config.yaml
d_model: 320
norm: "rmsnorm"
init_std_down: 0.00327
beta2: 0.95
Each number is 500 + 50 x the weight over its row's rms, rounded and kept within 0 to 999. Layers, rows and columns count from 0. Numbers have three digits each. The size before them is the row's rms in percent of the matrix's.

# layer 7 MLP down (transposed), 1280x320, rms 0.144, rows 926-997, columns 64-127
098:550513496486543499436496607554504535582558394483438483517534521549455582428457475460516419453483491610482520582477558552447540505528512498468575488494498533589502487469469625460494503450442380
105:443424456551503492498546455469383527476545428584472450410469619484544482467475567552520485560410591466547494498413521518571479463522485463532482462475583478580490570541549470474530491530572458
100:572588454432498517476470456478467361492503473535460529554490492515602479491498473501509524558486536452464535626514570525491539515478459531472444456503531564496455469523495388490421510551559476
104:574451422509489476520407480492496527520474521544465502512519556566514438535479430488477320498564526498495504462466487462307504405420452448508455548494462510449496484623493491567505553538475498
105:539497444487521458514507540506476522436525548457437525514425474509555465538478418506540554457529477555466500531529512448486576470533537466556450478447561508474478499471443599447593344489471501
100:476544482490474594541466450500478512556510400428479426487520429495458599469494519489580573463473423525546517528542531423545422536389443429439522499410483535526471493549486509559581498553532487
099:532480525480583467497389507533538529510465569457522499544554568522539528521391544482510519570444544532495561473486486442513468581476568568495484510489558522481516435481538399473620526485468537
100:525505509379556547533522557543456515540520596469584537457533583570471491487484438470549530490507432495519504516536495330600497554500450515534437493502480526431468548443521440540519566492434512
101:432509462405564509539484490475521524485503437422483463567580441400505559540436442536479496476570435527544447429497574535425583405537582559470459475578559501516498468481441436516480584480523539
100:445502444570432528415419512514544484466451452519452510530571470550400502523500448577569548522437434454532450517465497443535543407475490541461513589581516543443473513486501475496480521486588532
094:585495442527490526438565435487557494467503471507501456518444540476515507588450494569464459526547454459531476578435517509565557546413528504498435544575587469455444416454490527519451570426428516
100:480556577462492489547539423502512453392502488493494461438495592531425582426573429394428492446501483510410416603469572534489475577518487510491455447507442494581512549471532457516473498518485577
105:425436540439397449506518536440438584604579438538643452392493466503457485589476433535454569473557493550494433517506519440433529486512517545549531510432432497462558507410475553492523480480489496
103:482524503584541517470560517477438564507502448442472476558469490558533431504444427467531527519478603568463440541500479443495567477537528469442582570463505525356501518457537545419529515410487555
098:433635469615531475438471507464553460539459525491527398507488525501544513460570525585466441450500514522497530500647560534512460534515485529461458545436496453515531443453462459534440554558537470
104:467466538580534489524504440423488445460482482486517501482526458582483415548481513485429455462499502537574352475532474538563566476509549489492526535541423515522474605475462502425520415457514507
094:507412510586530494514577541478413556509564454533530523527495421519514607460449471443496480460390447602482498572481613502454502510455494436569532457500528552498542504438561472507482482449522486
099:471566518557611532557509545443448506491557519464491461510439444575442530493550482458508446454521589506520492620495536475470467506550444513494476436591505498564615498491497542442475597501462493
099:482535354564581565487473517440510445499574575508467497478542507498485538517405434456519535526461425479461526507386479485497546539533485471491493444552532454383540500527532485551523497577529451
102:478465453494529478479477455516531479424380586452545477546402442463560412515499609598549482443537464422636501455502424443554445566474522521453495513535462482442425494552477429583568490478475548
104:403465507506434513456451512482535546596469585488457499576507590485551547443560514578534474427476586593535546377381460549478526552508469502552541559464503543490523578455501540516437573462468436
097:471490444505569448467525520377501448472542385567505532507500448463473498506535438548415355559585435501520532512475519512402508627512477479482446425446459422528512426480494414591473495488614500
108:528531473517465477555504493552366477577466559478472555480479500474544506596509515560504510442486500463532533505433459539467526501443578526526516547548451473464550461475511448510522485566459505
102:479538486479507505586553505464497580400549514473503433413587557527518418527477467509601517442451490475371500519499443547361530544547435567520524443550531574521426492447600378539489558542516494
111:470435470484444480527472461453509478538538494516669450456457494473496489467439576554521376499520454483494458597474412496479556419509503535511594572540541549543525486531532591440510538502504415
104:457483545408529507577516550553543414585553472541521406590441563556451467465453504519439486429517430464445468519486511555461396529492469507586485424430528494498504413527435606499502550532505417
099:428497550493385604598527521458565583479596561350529536600490542461504522515553542519560502522462577500517420530476580516538488577565513440471407490521458458513532599526489520529454539491548521
100:459493540548409426481455583402471529422509481499491495475436521554520449391507470451553396561483530420500445448576546451545552465485518472453551478484506511460543492513546485502386489536408459
092:439474548534427553507488501542425502519493462492523524518477483570585563522499501518481543518565521557509544530466502497450583516477526515481510538540406490518455438571518525508545549577534458
100:509467496550528496535465567509468410447469538548476513458469547544506472492482511485508407498476455485577569538409564535572517459560487478392554499523597517472493539422463523476509468592502461
097:602427514419504505531477501470559492498442452439570531483429536513463455458514506461447479535559488489508484464512462451594501463595525562569497456432484546523466518567500564498420510521485510
097:578503536458519448548478474483560540500511464478405510537525513584509463507411489480469452555431565544484467507595503505450494496543481475444508458472473504430555588542443462582463478535504496
102:503522566495531461549468441508564553492461485530457508543504552477550458535465423464483519475560519550432582519481460481511544480507425450556534571461522528407483617517596497547484556481549554
095:543565497457501463587450503506601632444447514472497436531552388494480450520355439588483424486592576508527490523499485486613534414491500548509496550518477541484442469475494558542504493544507457
101:569510453507424509489487445497511567552563448459574454465465452456496505450501486492519484526494498514429494463435521481585529499396551450463401490542498570556515497519427466561509536466549442
102:463461488537474512531424497482519539479499506489463540511444454501557426430477485518396515552426440566483432529494513440499484475566509585440502487451440483478515461518504555502431427430458547
096:452489494557464498518420417481427486511490454508590485443505405444584483498506475505518474532552523507543461553509534489716493493481565492536471464512597489472566475459397518553557421443493556
095:444531526527457532456430426507625486538413473405385527492507443479484508482486573536490495506531412495470480495486418369534427397454418532519494551561508452518481574512492581500436532592471384
092:476550556492565450503481579522571438534409503551477445534498525486467522475569510512513428554500522582502482573509558469446506549554503492481463504450485541411469557478473455508503505515472552
097:574527497625491467549452493497505496565501524483547541499513481514564491563460541559471483520499510490476490507539454472322562557518542442493557484460594524479549490487439576551405516512518459
107:500556451422453495481524540542529547545449516500402540533505523496559560526525527412502494513464532453535556545534455527504407433492529572495441536468539471510429460474542411519454512523496570
102:444513532528457524465528558429447461422522560554483484553527484472619572531458449517505581577507459513546511525500480466603400465531481480431477449533463439541461594574523506402537566413443493
104:528481498497498543554528498477487428515415423543588518570489517396572484585457536513486531542500433417576523529476460555389429539571491596502479584475526542513429540508386516503467532485480550
097:499556563465537444510408456491550483442366379516465396538526458446512698539450516401553457442539537437423440496476525572355559466475469460414546493469549444458477585522476631516492568552424446
107:525468512561436547409508411527550476539446527479483425470531575502417439505424456426514540464507453532507458559500529553478430534418551556523510567510470425435609540576510466534506520534430609
101:495539420470444499568497481483520473438494450486518523441531539473438416550426474527511447578504571454532559451551568557381467510449523534535504468470574586478484539477436423386525438525457548
101:449478532509633434399498477450410446564553510586443430530448608497517473411517502491472565390477531494484439579533559472417567498559517536534495481361540478494505576539415586437455486589507432
100:504507510513520611482527455536525482535537561451519517448542475479472506495443423521451467509510488505580492570524386361407463453520436427541504525555520576511479552523545559503532377479574461
104:457540535529494506553437515563440403539469479574486548503553485478361523532491446538539622511509502479466521526530445478519440479597492404532556457478398449608415525522490446446534494537471460
095:555615512497520535520567466495498569386479496482487499534486471445458529568496536476579431580538471552505522519528479461436465497470492513531531478463537444385516494479515466469484565500522599
099:578536456485499516536503455512451459555487515491457531553479571486498546508491568471523417421469527525446542549563499489527450470532486482515453478497544423527588491527456418536485446446492502
104:493511364505410518516526482553531512508541498445435430460577431512568495455509448576441443551472595533601510458503477473356555536457508513545409527514428574600480526498476480484456544477458502
097:451453500597537579423480465551385515515500490625505477464455514391540496468591513528556562445580464523487529550421634548470482511492473455532577533467532424495566520527447519446536501471417533
097:504478466455521470438481530541558511492476539496595464578582487474555464481476499494428486498554485500576480573522442560629522446422555512569497367548487610474529579459579546484491469442483473
101:520495500506537425574466400535520599446417512404502567510478559482440554547407467504545467541551569567506411525511470469500552545496461449561535489563568569428511623454534487525520483455586449
100:482436574571529565586531452507499527480543564511474516543457453464518528529577498521497420463455460491523501497519421422430446448493610538510479502509484570422483484544485584519529483531594479
102:426507448530577561461470522506467510545516521552550527495583555474548536421539493545531432521533564443532400496506490527511515535590466538497449563531503513560572572442485566482507456478410546
095:505443472461654417540515455452493505518523522429439523497515583499502410486506574524505492474547481458439448480610433499602452546452505419465481477492520476680455561492538462485484457502487400
099:512516410556489526509506409406465532518455454510488577426439580534413459534500474537488497474423549448569468517473382555430496557502503531483552481556440505475479445487439550502485576461486524
108:479456474469530519562424440480465500422536432605554526433547475568414627544539467576561525489520516519545447501393490499593389526563473469439506452469508443522552419591409544458511486464484562
098:504545538558519481577489431409491520568428497510568444495435471522579481477367590465509525387450546526492510480491466475562519576548490498490470582480514522420533442348467584453453462531581485
103:431546559484516433595474538467523516457386492507634517433436558546430535456465593450517524499501463557548494538527411508575466465477591531499442512553592546445522514485402574492547464531552516
097:558504539493509437577529480505541538584462392443480485492461550445492446551455475452569563537591522431528635493566495560611386393549502494495428434474570492410474498527451533497529388431480578
097:485470545515519513466452552475516559433548423510454495426488505621507463482537488452533482611508529419459545526454474460584396392533548535453374535498465467478494442496442483481445315418468459
093:555451422460515508498494491422486524426538451561443467428435570476466525437558427420544492454467506540530585534470476401414391529497494485440466514478511455442537494511567456467416456463536543
102:508523480564458586439439401489474501499452499457515465548470555457529474552550413537510543408529541450488559487579425557551489516517500507561416577578599610547468437584517516530515511520461472
099:529488469497452481497491552501490456565541483451515439559425449506424507542472558547484535499522534499596452518391476546523530571577541506482390498564501555626499536422471603476404462485519481
091:477393529539430582468520402521403481489517560483491588534426524463591507452478552539539563480521487553502426491556433450422554527489549428471432504439462484518493479406551426473440473457496423
105:487506487468448464486477441433450512511514597575517586525442484520504522478461519387482456451586576451559553548496462510475553423536464534410553512432493514537563559436470527537530527519559503
089:506503497493549517512512466512419437507497530521566463544431573519462514523577522520536448507504493503518481417532562527654567512480516486578559548550410525541550534458581528525585481539537493
101:546515453454455559562452523489427526579492536520441429594456457477530560516499409491500436563523565461519537508518525531565563479543508421559579473534514400576460590495384492495460491487483482
096:496512447495520574444476500510486463512465465432441555446504541469516495425503443436496548556549527481491452393547436468396560584538487476462524548543425527517476534418475392530512553517353427
# layer 7 MLP gate, 1280x320, rms 0.145, rows 927-997, columns 64-127
100:487489503424482491543514481409530534618505531441537485547532557532484500439475398434396484540447490488396460520539484546518498560470545450460427416530416467582535483439476529579574529456466576
099:443476456492523500551447516585541532500539523489489541406418442556494406429636507514498514604514467497472530534574408549573526536426491491424558471573462434335436496474509455496459505592452613
099:472505492479534576547590612473443455502485559508533486523508403464432533494432515518537677491387462479469500502417488531726433552621464424476547419496517428543461511521524531485494518537492409
100:486560506619492453514580497529427526536486484513450505575480544628456576497531481454494452550460489456477468405464561498533419456495493455549511493467527393571514512497497488521482545373484504
103:490550402482534530491608581467539432510614395550515437435550472530510476517478416445430503532508550550374549432551523441546491563485629467438603461431442449511467511495490465479517468469543523
096:554448459485504435471446450545511564543470502438598455467556485578434512478556486531516593535513549428511532574480418502425437523560454441531513567417515539482471524562501486418513478535581556
099:443592445527571465479332545532496494386595523473551544530476600534545538431470573472531428554582524508533466504519574491469492609511534482538441453574474563481493562573553483547501477491485488
104:476522565499466568485451571505585551504568537531443373530562520527499534527434417510584517479487512467525452506586492479434605520451549508495496561563505599493450542461479528574608460512575489
089:508479480540450550550528493476514567498446546513625602524482545529559560390498444458453497516518565480645444495420501500422438483478530404541425421502530475489479498480602512590467452541508446
097:456462448464545505546549514584513514479532431490564513471377532485475492451432509495448530606494495469479532604480580501484524443405552506470530501455484413445502448441483441448601496561565524
105:429450418622568478611510512458455463544472444531457531536585513618506463526422479457531549454503528565529522407463417525518486471499479462446468542574515440506544570563496504445574594524543523
096:435521532454518571526530516478468543546528544538521550492413508499447506526462493545506546662606361517497605503422449535424574504473475490491550502432486529486582441456492557561426460434526550
100:499537464485534413461564525560424473592508575560429483514425579508475518444513380438510562404577527582433639503566543531473546449503467465491500459445456543532481540579475580490550571482533529
099:383502543457503422543539546505496527523423524558568546504476514541481595626539560462524507523531491423482472460547485469492508461449458549425463546505562566427512492491504650419477491543515476
099:437521485464480517467504385495450571505436534531474539440474494518488579535482520507400532539470547529437448415499532539429512412458482501539439504644474531433555354323428513486518546479561510
096:496485457471532457487416520510497560428496476449587607519542522480383488532545445493480510460438471555410554457492442512485540492638472524540500473551513455470501421547508392360498536497555544
101:418520508565584521503422489539502468482536462452498613541412505574513362537497480555563393559496464490520513502514481448453594572455408509556466438532580505568484511509546536526480513471513574
098:469529516467574484381494419571540477558499475472551595506510420603500508522460553530472548505489504430519533497431522471541431468413468489483529593490478541477494448501523530503522522468546508
097:444487439434512593504538433484442503493490556540487524544455532466562417537506528487494516451393497519493501413508516469480540485554438457620496523535449370576385451544461559487594453539540399
102:454511463515523455463534487528487548542486478532474527487494536507504521450620505516524544560526482517511472517486424485407530483445452526435487491476521514527447515505448520533486512563507538
107:399535523419511429504540526469581525526600477551457501533489480474408465464528433464418482523545506466452559493418475567440533469463478437541563441452506490427492513494466576460547437489501487
104:485459450463510487524475606501532519552514431555481535468412511507541511388390441468465518479481484479450577577505539463467462535510500492470490462517479457602512447555551541481615501574614467
103:358555472608469455578410574497472596529551523443608477498501439455518481472483490526419570396529465481521525507530491477382486505449480490517534470544623539593520445523505505458528396431491399
109:494426541558468479641526490558441482556552532489504445425462543494464471535446496512496552400498528528532402529577483530491454390460497462529544529471523540574518478611455564517472579453467442
099:471558549451500528418403553510525580516588507437422531574467506536452502481510464505584517464541516511490580518483415447459521451503456470460540419492509494559487430576491474507495470451506547
099:576407585505465520498478570571486584623533539576619468495450584549514460498394438471553483540552518516466535481460546479555538450473524580574581518606465500445528520411502501511459481532468488
104:444457523522482543510489478478635515483510421499432478468515525489525469526528562466524456428522513466569497437472432559383488501461430477572391516500508383645502587586459547462531424496533491
091:561527537428597444419503543513601384485507492502548429387463494493565589494448504501537539544445586492465591495564568554415506508428481478459497615547480418476497492440495526488516536545490437
105:521524496528568498520544500430578499439479583457561474540510469543457385480556416509390479461486505430510480570531485403452470533530598454459508460404468560570422485562457493456486530459520457
096:525504478453460473501525480446544454471570478575363511532462508498545558455562547536465472446440473539448464474548482479458506461460530510629504533542493469463506485564465469518542508444523503
094:465436508471516592494529507544539562515534482495511535491464491598442500451486476624445467454513493442530505476474537514493545458423511488499453548489456519462499506476575522487482442485467433
098:485486491553624573415394431575469478462491542561519495587468448544501591485666481476513524483470525493413533418561555540506435486421400500410517489525560413611509465567602500557539475508495454
096:539500500472444620535587482472462455498376500444461418474491509531436432526547513486420514482445434529626593568497514433487487413446527515538563414423464438454458545493471501443435487470556479
097:523488394485504528532527515539472440551531517535603423578488471590519394448538435468507466472477492520571497473449488395402505589407488548431385482544454491535486576482527433484527560497541418
099:462482494477501472572490472510483539456429529448490531541529495537458539452489417472510590529494469494400407459519568533484426511521483532427549551563518478452573549475517545538601517478505562
096:474454380564570504442501499503566465446481490560496587541630494597481488521466510508465492541543440538563539465546532437496479552501589521503467458575577502505551510492440559512465479425479545
094:381476486516500523461539574464492515509492553495471515546451494499513517533432384527524494551378436553483475518447475487517605557485468522465464530481552425493561567577550467448493470563558593
095:520470501561483478482547519427435456556448503503550487479570536533539487519497543451485538590447528544509462484630525444517476477474553660512481479494529458433548464542478553584492502517515524
099:473435505504416472431516560423488473521562608478429529546560549541538514500544440456591466531492554535506502515446518424398534480470437602541418430490497428494467449561432554520550512531475517
103:466439527479567533470415510568459579612453576490518555539508524474482454491527510512542547464506542442389429519446442479409500490460519535527613535575367456541614549446565579477515492466533497
094:561471438464457512585488483447519559573483468512504431486467594549449470511474622532549471507455548452501458489462513513429469515520503521559515360476466552453531544498520544524514467604370529
104:547536507551575445518486505546455481495458494497464520519566539553451502429489488587536511494532433526532526444488438392447454448435556462520503428546470497489540623484534491513446526462459420
103:516465445546469393418441490469447544467526574528541476443479519579465524573460516538593437547505485500499533537583522425527590526588556448558569554491546582523513520543463522432559502419566486
106:496501477451536483469553424584478569522542458601532476470545474514461492528412552528526481565543569501502452515466513542555489446514597641481528577537477450528449401463550553485607446518582451
104:460539518512447502578529539529520567458481520503450483536409437477521491454424457480448551582477568533471525468570522529529600527628420457425493488453499521465474491544527472509550444535427516
109:483572554497577494492485580510577479487496499572484471595482476560519493497575457435541576489496398557470399485439482516421562452416500479478602420475537546511484576573500568545496489555412433
099:461476478452515481563464445591449477475492483471548540537406448424510481472523445445651448527480547487429512525528489471481600514521555605456479570463553486415525513606430523502496468516461552
102:507512496502530468500508444390466451462476471511507458532482455547426474526552508532507489553497483500449625484476469581467451501576468465477519443617507427518457614650566500598564467496456507
100:436486513527450546501448472465534496557495498579502569545411561525573519509466475548544494503491489437407507494376449502385470550482493525426478538500541452468540508439515456459571435548459515
104:478511450497432548437466388444412550476363421581539446484467463528488442567510440493589534461570429480577557392503547494474451619493528425483537486569545404513468592522596419490468507431491557
098:434472443468478508572498495448465441548539557474497487482485456510473552614468533498453509528447465581570619489468515576467434510499525532519509495502466506565475569432508479540475488525556459
099:481538490459371460527512537498471481460514537551540459471505447474574598420568497547421540578532492397553439548548460488512514493409562534523521486537558444528473505483452531430507531504527502
098:463450510507470543482451491489498481459516417510428443532639452527428467467490489499576499557403499549547551493411493471472559524500543497570500499453564419420546576480606557406534486503431541
098:465552373554486541592478485584506442443542501540499450545525497476531515496425423614644582517537607524513552502516437584441521494532413484523459496623463485481539518460572514524538496587511535
099:527490514516497523470471446501471493438592528524441441512428420483395491542455494501470557579471550419466455565450613487503397484505524510531403543469452417541467454603515440444506524483490479
104:534458490481466523508544474600522439479504504434461489444388473547408487573561400588542526475517485578521399524514530444429458550490561439458570399549504400462507471516495532535563532350496538
100:557543453454499495440558559488554454565450552491608577531459610540513436484465512591517500541573523557463480483587567523456584510494393515510508456467496583521471490541453490462475532484439433
097:468573571519486457500553533530581517564526432505476462533469521505400470568436525484525477498459564426517484451434479519505519549496561502496546544483530494517561392543549601526576572420542447
101:447557505511294575460519460502477422510508515576421559566467466488415616467479489480564547460532544470467492561444536626436502520433519531390576569485453489520443520562450557565581588517515452
100:532433463480504482536471575498504489476481483432455454584486548505412526496483531540501491477440493489454492478416454499544458557474482546450499561535454398518530531568455475547498530459437490
102:502466455531484497403539437526556505524515575463509472546482537497385497584456516470517519496562513559555507505418552490467522472576451584458561482535526462447447496490569525517516527419437482
096:490413491463398461545468474516551481495548510485515531515474541517456492443586466556531484618479544447427528540438496470450543462519469521611473423495491607495523517472538524578582459446532538
099:386444448491505483590594447527522489477506600543492520533522561515544493423480460513596480503476542503540509529487514564486501596463472511447379515562505498526548459507506492531420493459515455
093:454489455514486487599474465438601457503480505494431555372505459520476490540513445506420459478418534444507553503495436541461543520535490460350543461454542529369469378515487557517519413454476549
092:517508526456511421539563555480519516489532505452506538476494401490494524544547435482406446532452484556530421505479475453407486463468540486559451398490392546548457541445513413459529521510581506
100:496506456534462513464539461447487476543555537524522559393469482444439529501461508581466584473421545522453468498417539545493442483588526563340471468513538476535468529533543532459616455472521402
091:588481450519544490591476427520475505468531401571541489485469441480498539501483441574479488479562502488554541526485468449519547518452463588546555490474453553376410492536560618589568504527458541
100:463505437512523503508561484546578546539550520439498500472540497551528643470493460540455564424433467413477516417462439521490446434418489562389546398590515571525485514488495424509566478568434435
089:507462450597475475558505392512414482501501535445447474520573470571436543517464540528431412515444459501505510466514520458507494455531507483509480405496472582447459505534445584510583536566636526
105:565607456537507481440497462454462375498464500533571480495468461508489427515491525519505520556530590521442496589517647483455506567554548563530628543532528547426510513485558513481454341443493490
100:495623565496508456460415557522458508595511395540472544578510474513516541562433425439510482472466416409539579492433503487545446612514469373545391529448504519530496507502433586532480568464491461
# layer 7 MLP up, 1280x320, rms 0.147, rows 927-997, columns 64-127
103:544529442568605496502531444453571534471495498303461509523529531471538377604559510539516474512496537592525572567482506459494391465525499484531666477516577499464498552537496535439466517466532531
100:499479521495457568464476468456481429471545515522485461495536518562447539478504487447495532491552415491521516405496484550521462588532434486517478519549501477433445471483463559496427481558527434
101:450505560499527507562494519505432402495480500428502472572528431465489633521463501535490672537433534477517557542523482440608507538498509478591488463478448554481425506442495466494563529525446472
108:515506531470425524531489558466494504494524526530471516533538448497453503529496488502537557568461494466523526519546471515531587555458504602480540515434488539399515536472556524446448488500486486
100:472437471450522563480469522372487489556578452380556475453457471549510460524527423461610482448405459517505592501624520467537487487395565428581464459502543478477432502509478427532509483582542555
099:590598532533532647558474512486509479527474525481485492503491523464525489501528494477573432491496488489512532478530473572529501463487467489578558490541478480498508570480497442496558491607549453
098:428485477479494468541540521556517575518572570553499554455511520412454513438530394498435475488469559458531495445522511509452428516573477493422438470485560426439407518621488422592582507380468425
101:541489577500508541516555544545467447507477466375530532427424522432575506570474566512512569506473470435581642418477488438450490527549508491503547513477462471568620503516591474477476543456512446
090:422485581508572522544399515484521565567577488459562526538429505442531416455441454523478440500507434482512406593530525524475587497521506561526483557479479521497519557653502570461502609552492550
096:490407464554436521556496409494558498543426447493589498516472466413525515551578573582481460508556576517571601490467478492507448483385446499502568380544474505442479449578587484564484520453456507
101:491480503552419482450524457544530452390560469544463487420424521530514476503411504498483503500467532481568374561496580573544536457540498425588582523610526487486518413473490470570459500437475446
101:479503560435515516528473523570455493571517504525517488541518457576517539508419545602512619514500495503523400622543490482387483431468509488531549505446410534490601448422609552425539485536478529
099:566553570551594504399452516510500529552449493512520486534539596579566537491584467469445589548483542408499467449551496419499485555517484485430484471485530554442492584533491593541563571457504509
102:452538505486490506486448478456590521482552434576577527495539457434503474373445424617561502462552505596546500582531477461543494573492487509531523590566446439509494535441516464502555516497504446
103:448559612638457597505518508520579500515484537443485570514553659478560521496425516469471528540437420562601488463473442504530564478497467494504468475472403543518490539493486567526440489570545551
098:475486517451538446543525512486460406464503413522459597435500466532485496461530521563578419510480466490636475455414593493454421456526575499467466487402562527618556478468567511518529596469479453
102:504554558456516478532432478470468543509480565600423430536569583510446503461518556546426543482490548450558532573423492438520450424568437533459590505586476587502504442437484490440509600472410463
102:532461448473561478484488474409423530467488453373513559521465475540410406543459484445501358552457480523557493521500454540475428519563543531468589442485484471423494499533426583651477426519483481
099:403506507544548465467422549588453526523535440546481489554509502506560539667555478522535470523572441450499443501504457524501504487516476426475495469480449470368519413461504484510437526539491472
107:498473561545554488537430450528515482548485473464419425527660471476476479606489542479489431491503601457490481454470423560512494462446519594466490428596461496451485549509593475465482490529481461
104:517461559570530427449502440430565552457575533491496487545485491601461523438600475467437497500503510556467512470532418470476603560473342468580518483438528447513497528486468535542516456499566504
107:509471556436501506454551551577479514483401448520504499499445552478456490405484555498365554387456500418501583485540548547510466444477508542534491449497593506523549488519476504505372513566446472
102:554551424503504547501516537477451469521500508536536486504410368521472489378525603586515521510449558504523523554520583528501468512560540551578474480396560523524437505509405387563501587484474550
115:541491443472421487538473515446387524524552513425591422473454465510532484532467486513440471491471492445617481565569493571505446467482480437503539471501463616565500500544482553528552484527387388
102:606463495497473566417524445585457534462474428530470499479485532579413498523500413408363483540529486542493634475502483466463578445548506536478449473440427450550508429505499574574486540486515533
101:530534480511616505451492464540488533562590487561505503488546558607498488544574487469539599546468379380534476556502521540506487493522501476468457511484615525406441432531420544482537382414561594
101:505409400483651563504553556473537552456515512458506498453482545461542546595489575525481380469510478473530482500381329434582482394377458490497412493507479520497515459504536484464446527506518520
094:412471438556452542425494517456464648430434475473542584455580455620516481523470492540530488503487514484480481518519311467652444424528584493479553503528510466422511574582503504535485485514533540
097:493384505505482470373538514569544498382448512439420479475436524490474462511559510487530451479456429561580485426605534530543425508487493525486509542524573476479529581532535508511491470521512497
097:508439504456534514535499541491514523524511459441563572586437503465580518532548538508545454484458482525568645394549482449408505482550533508452448544493541389433572532525525503462448505467430561
094:398632582472531500510526535538435501504459477474513524470538458497454549519503492615460457470552496464569457490478438591432549570513519481534508496463440520608511506489463527532464526507445563
102:531496548538485450453486533522583482522494466475380471493509533453593395451516404527499446533615528533449405483517528466440479430587401487409467548517426456497531536528559542479453474508520466
094:530390360506432593515512497488426568491469552589469499460557407530577496524508459527479554439504446493478547545430476394494489540577542569534493452480601503523562454524514563450502505378483518
096:474439579523521465553490518535561478434572476572538558552528533471442573565456453572507464549503463445536525516554543539554503468509509440539482529553597475480442473520534471526479460539530462
104:509543488443584510405463545562552469546495484511485484548418508447525473600609450505477484507421516574449530510532486541588451575565457541461502572504568414559570515577482517568465493465518518
095:465567507526511519496506482585508489443494495460443548470513521448533530485524501507507460485508490442435430475491505473559495514522518520461520430368444528435519503425490487494471541418605450
095:450457467492545540542491534458538468584429508508534480474525484516555465486436493536495451563473442487614529520521514469582472538459555470403458529375531481462371420526501490567462581442469375
091:476480521553390576621503448472500546479394563498478566542507550444464474407557500468502528482557409455430521418528368513556511638435523433503459506454546578539492527465494497527562436516462506
097:466457392566566448515475485409504577464451434485478516476466455524534441516461474529528467582611498516561457506604620477515527563534506457445490617506455599594585492513522492457431470529639609
107:513535513537518476537577530470571465570529548429547560518555489517494477527529482491383489453399477492578414496498422488436444412455560421442442525531443470546489478501540570426447478431461538
097:552517486439427530577445465359518412474556482551476470456539442449508534437428432477483488487513399493454427522491618514502552504540415486504505435496497528491468558513475568487474523550472512
100:542583475540454550479551466477479552519433465516457438555433420441538459521470550442502453473550488478483479492474559453538491532584470431426400446541515523449490461478437454594537614531528457
095:527379510417516462509501466515474533478468589607543477528511567667508457451461516409534525545515507464397576469467451494451420602436504511593539543429482526506518443479503587484535542429535461
105:508458414436484537469438426534490479551458476543570464464522483485500565447472517619523461480462555534452443414463434536541454516469460473450495522552507467539590450495445509565497625428484399
098:471604545486456493477447413534543527498494423584394426487486544396514547506485515494486529535574539598438490518498411517464430523514524575478528465561588549460490499502493504518517520367486452
103:505539528502600450643461470513599475590500512472461516546477489538467452465442561527459498463509447396553532426488523479523419535417460498515534503547494482555538531488405461574571468453486461
097:568510586495482504506390381483478381550562613590500587448503412527451506490551488525465521514492516534504521523566497517580519568539574414492500473599414509461528598485491439566501480551460536
105:517490516507575534516465417463438534538503486474438504523362458420417566590560453481482497553592564449509482498569476505427571550456542510477519442437526514521491458536538515519522508587414500
104:508448499451533455422548600468506495517561497588464616483557535530569575472501461486572438454455463517418540511356429470533477532510536571442489564533512457449532442502556510525499520546535587
098:505469471506495515440446500575525421562480466544532553479453573490567551449452569537498489412423588543606560473502491486462511496464489486501443494545537579428559531513450540448545506476472585
100:522511494495434510497524521404492393560418494498544472399529482453463501552572482569513428549429497560519501560577549521496607397528404515487448546547400440557519413539452594441428485456391411
096:487581497515468513503406429501413559556494531482413544586493501525544464543407609464409522457482598450545483530592446500545493492505521534521550446494483544538482514475503543542428440504536473
097:516624473420526422576545501514606504429540460437549437475491536572482559565536592549567458431420484505492495477507470553442503509549427493548504456485536490401494613535602463447484500498499427
103:521484456486497483425590563510490470461504509500472524470395547490475597504485556537581566535541484503531452457589517584504542462416441493599518565576515457465508553514420556483579503452528489
099:500574554495550540497539456465571528487562510459483534503536523504516573651479429460488571567535452478456489460552448465412421508524530482516483471550543484555536502579509484509522391509504524
104:516514476456462468474516456517520453615482495606492488595570549533582464568512540482414471544591568576451476534538503474526489447534482555484438463508539543453491518373456454489587661512438524
099:546490421542409513463594473520516504511540494425457544521545560518504508490522485454615363520457382510421576439506479463582547422499467495531508553520452511496549511536523507511471561454468454
097:528548572517451585459556558514465493480588547512485498522482480419504360552444449471548511515545544528489458564654476489443445471522472537599435484519472437537486518501534455485492439532520550
104:589386450535472451515473481528534500445444420535577449477474505495461544497555499513473395539602443555529507569454457419488438471541554490489429521448543498423513517581542453584463563418480524
098:481591570456460535529381444495651502503531515396578481512615436501481577460446511441488433530460491467474510454576502455498459555497533533541512556466419445491451549466476485540544487413442495
104:505531493495450599529547578489453651476396527421521554435521523472491483521512545443489448551484559536498436526527525520535611494545546473485531499548448559540538520416385480499616464497495435
092:475535574575439541522504491559494470509475530420490432461482488419489509487427488533542495556520470420439571502540650539534433437352441463589411573512544474478505532462512410416520507448478510
100:486566578510522551457497595524462575515520461478486529459398526534534448430546385492576462409558531496466560506468411498531549525435471545386456473534517436462564450457491525521525477500491498
096:432496554462479556439426557421529460508510529466492522399482518502455545479515433595517471439504620515491563535573516537334511394528565457440503544514447423545529483528529514463518524505465521
098:581451386407496483485384589455520474531410563534468584471498458484567498466510524411500415510460428439419525530431456515643459514608518440541538472587493471561449512381518555522483465519579513
099:525507521515535528586517578529463551508516541545466504509550433389551574548516553517413506452551519522492529503523598618423518557503548503580477576473517442487553563591545523420452487509412415
092:527559541508483575395565547576470444586541497527462622540558506469484391517506490504501479462488469490533498529505593515548514530489562489432424495498472482633525514615509469429487473494515510
102:544485557525459450462509566591420473508511511573611486515497463551446525477517532479587465539474452537544482569575485570545455553491426531467550544520546436465511478467520484455537548469321489
087:442521465463534480479459472513560529553439585509530437485575473524426519538478507574508551519412469541459428483584556482430515489521511509517424540450586480471550483364521520520555597421384503
101:573584504605466423521499452462563486485618500492469477531451406537506545515525464522456488415453478443411506507520558457486473556485575594531527383569537446579404564497466394452465518493424402
097:516446514513476512493464612549453557494560578621460555451474495554496499411521465437504526462517581560398534495426515505434559618480540554478596487457449521530450529525427480531515460529493508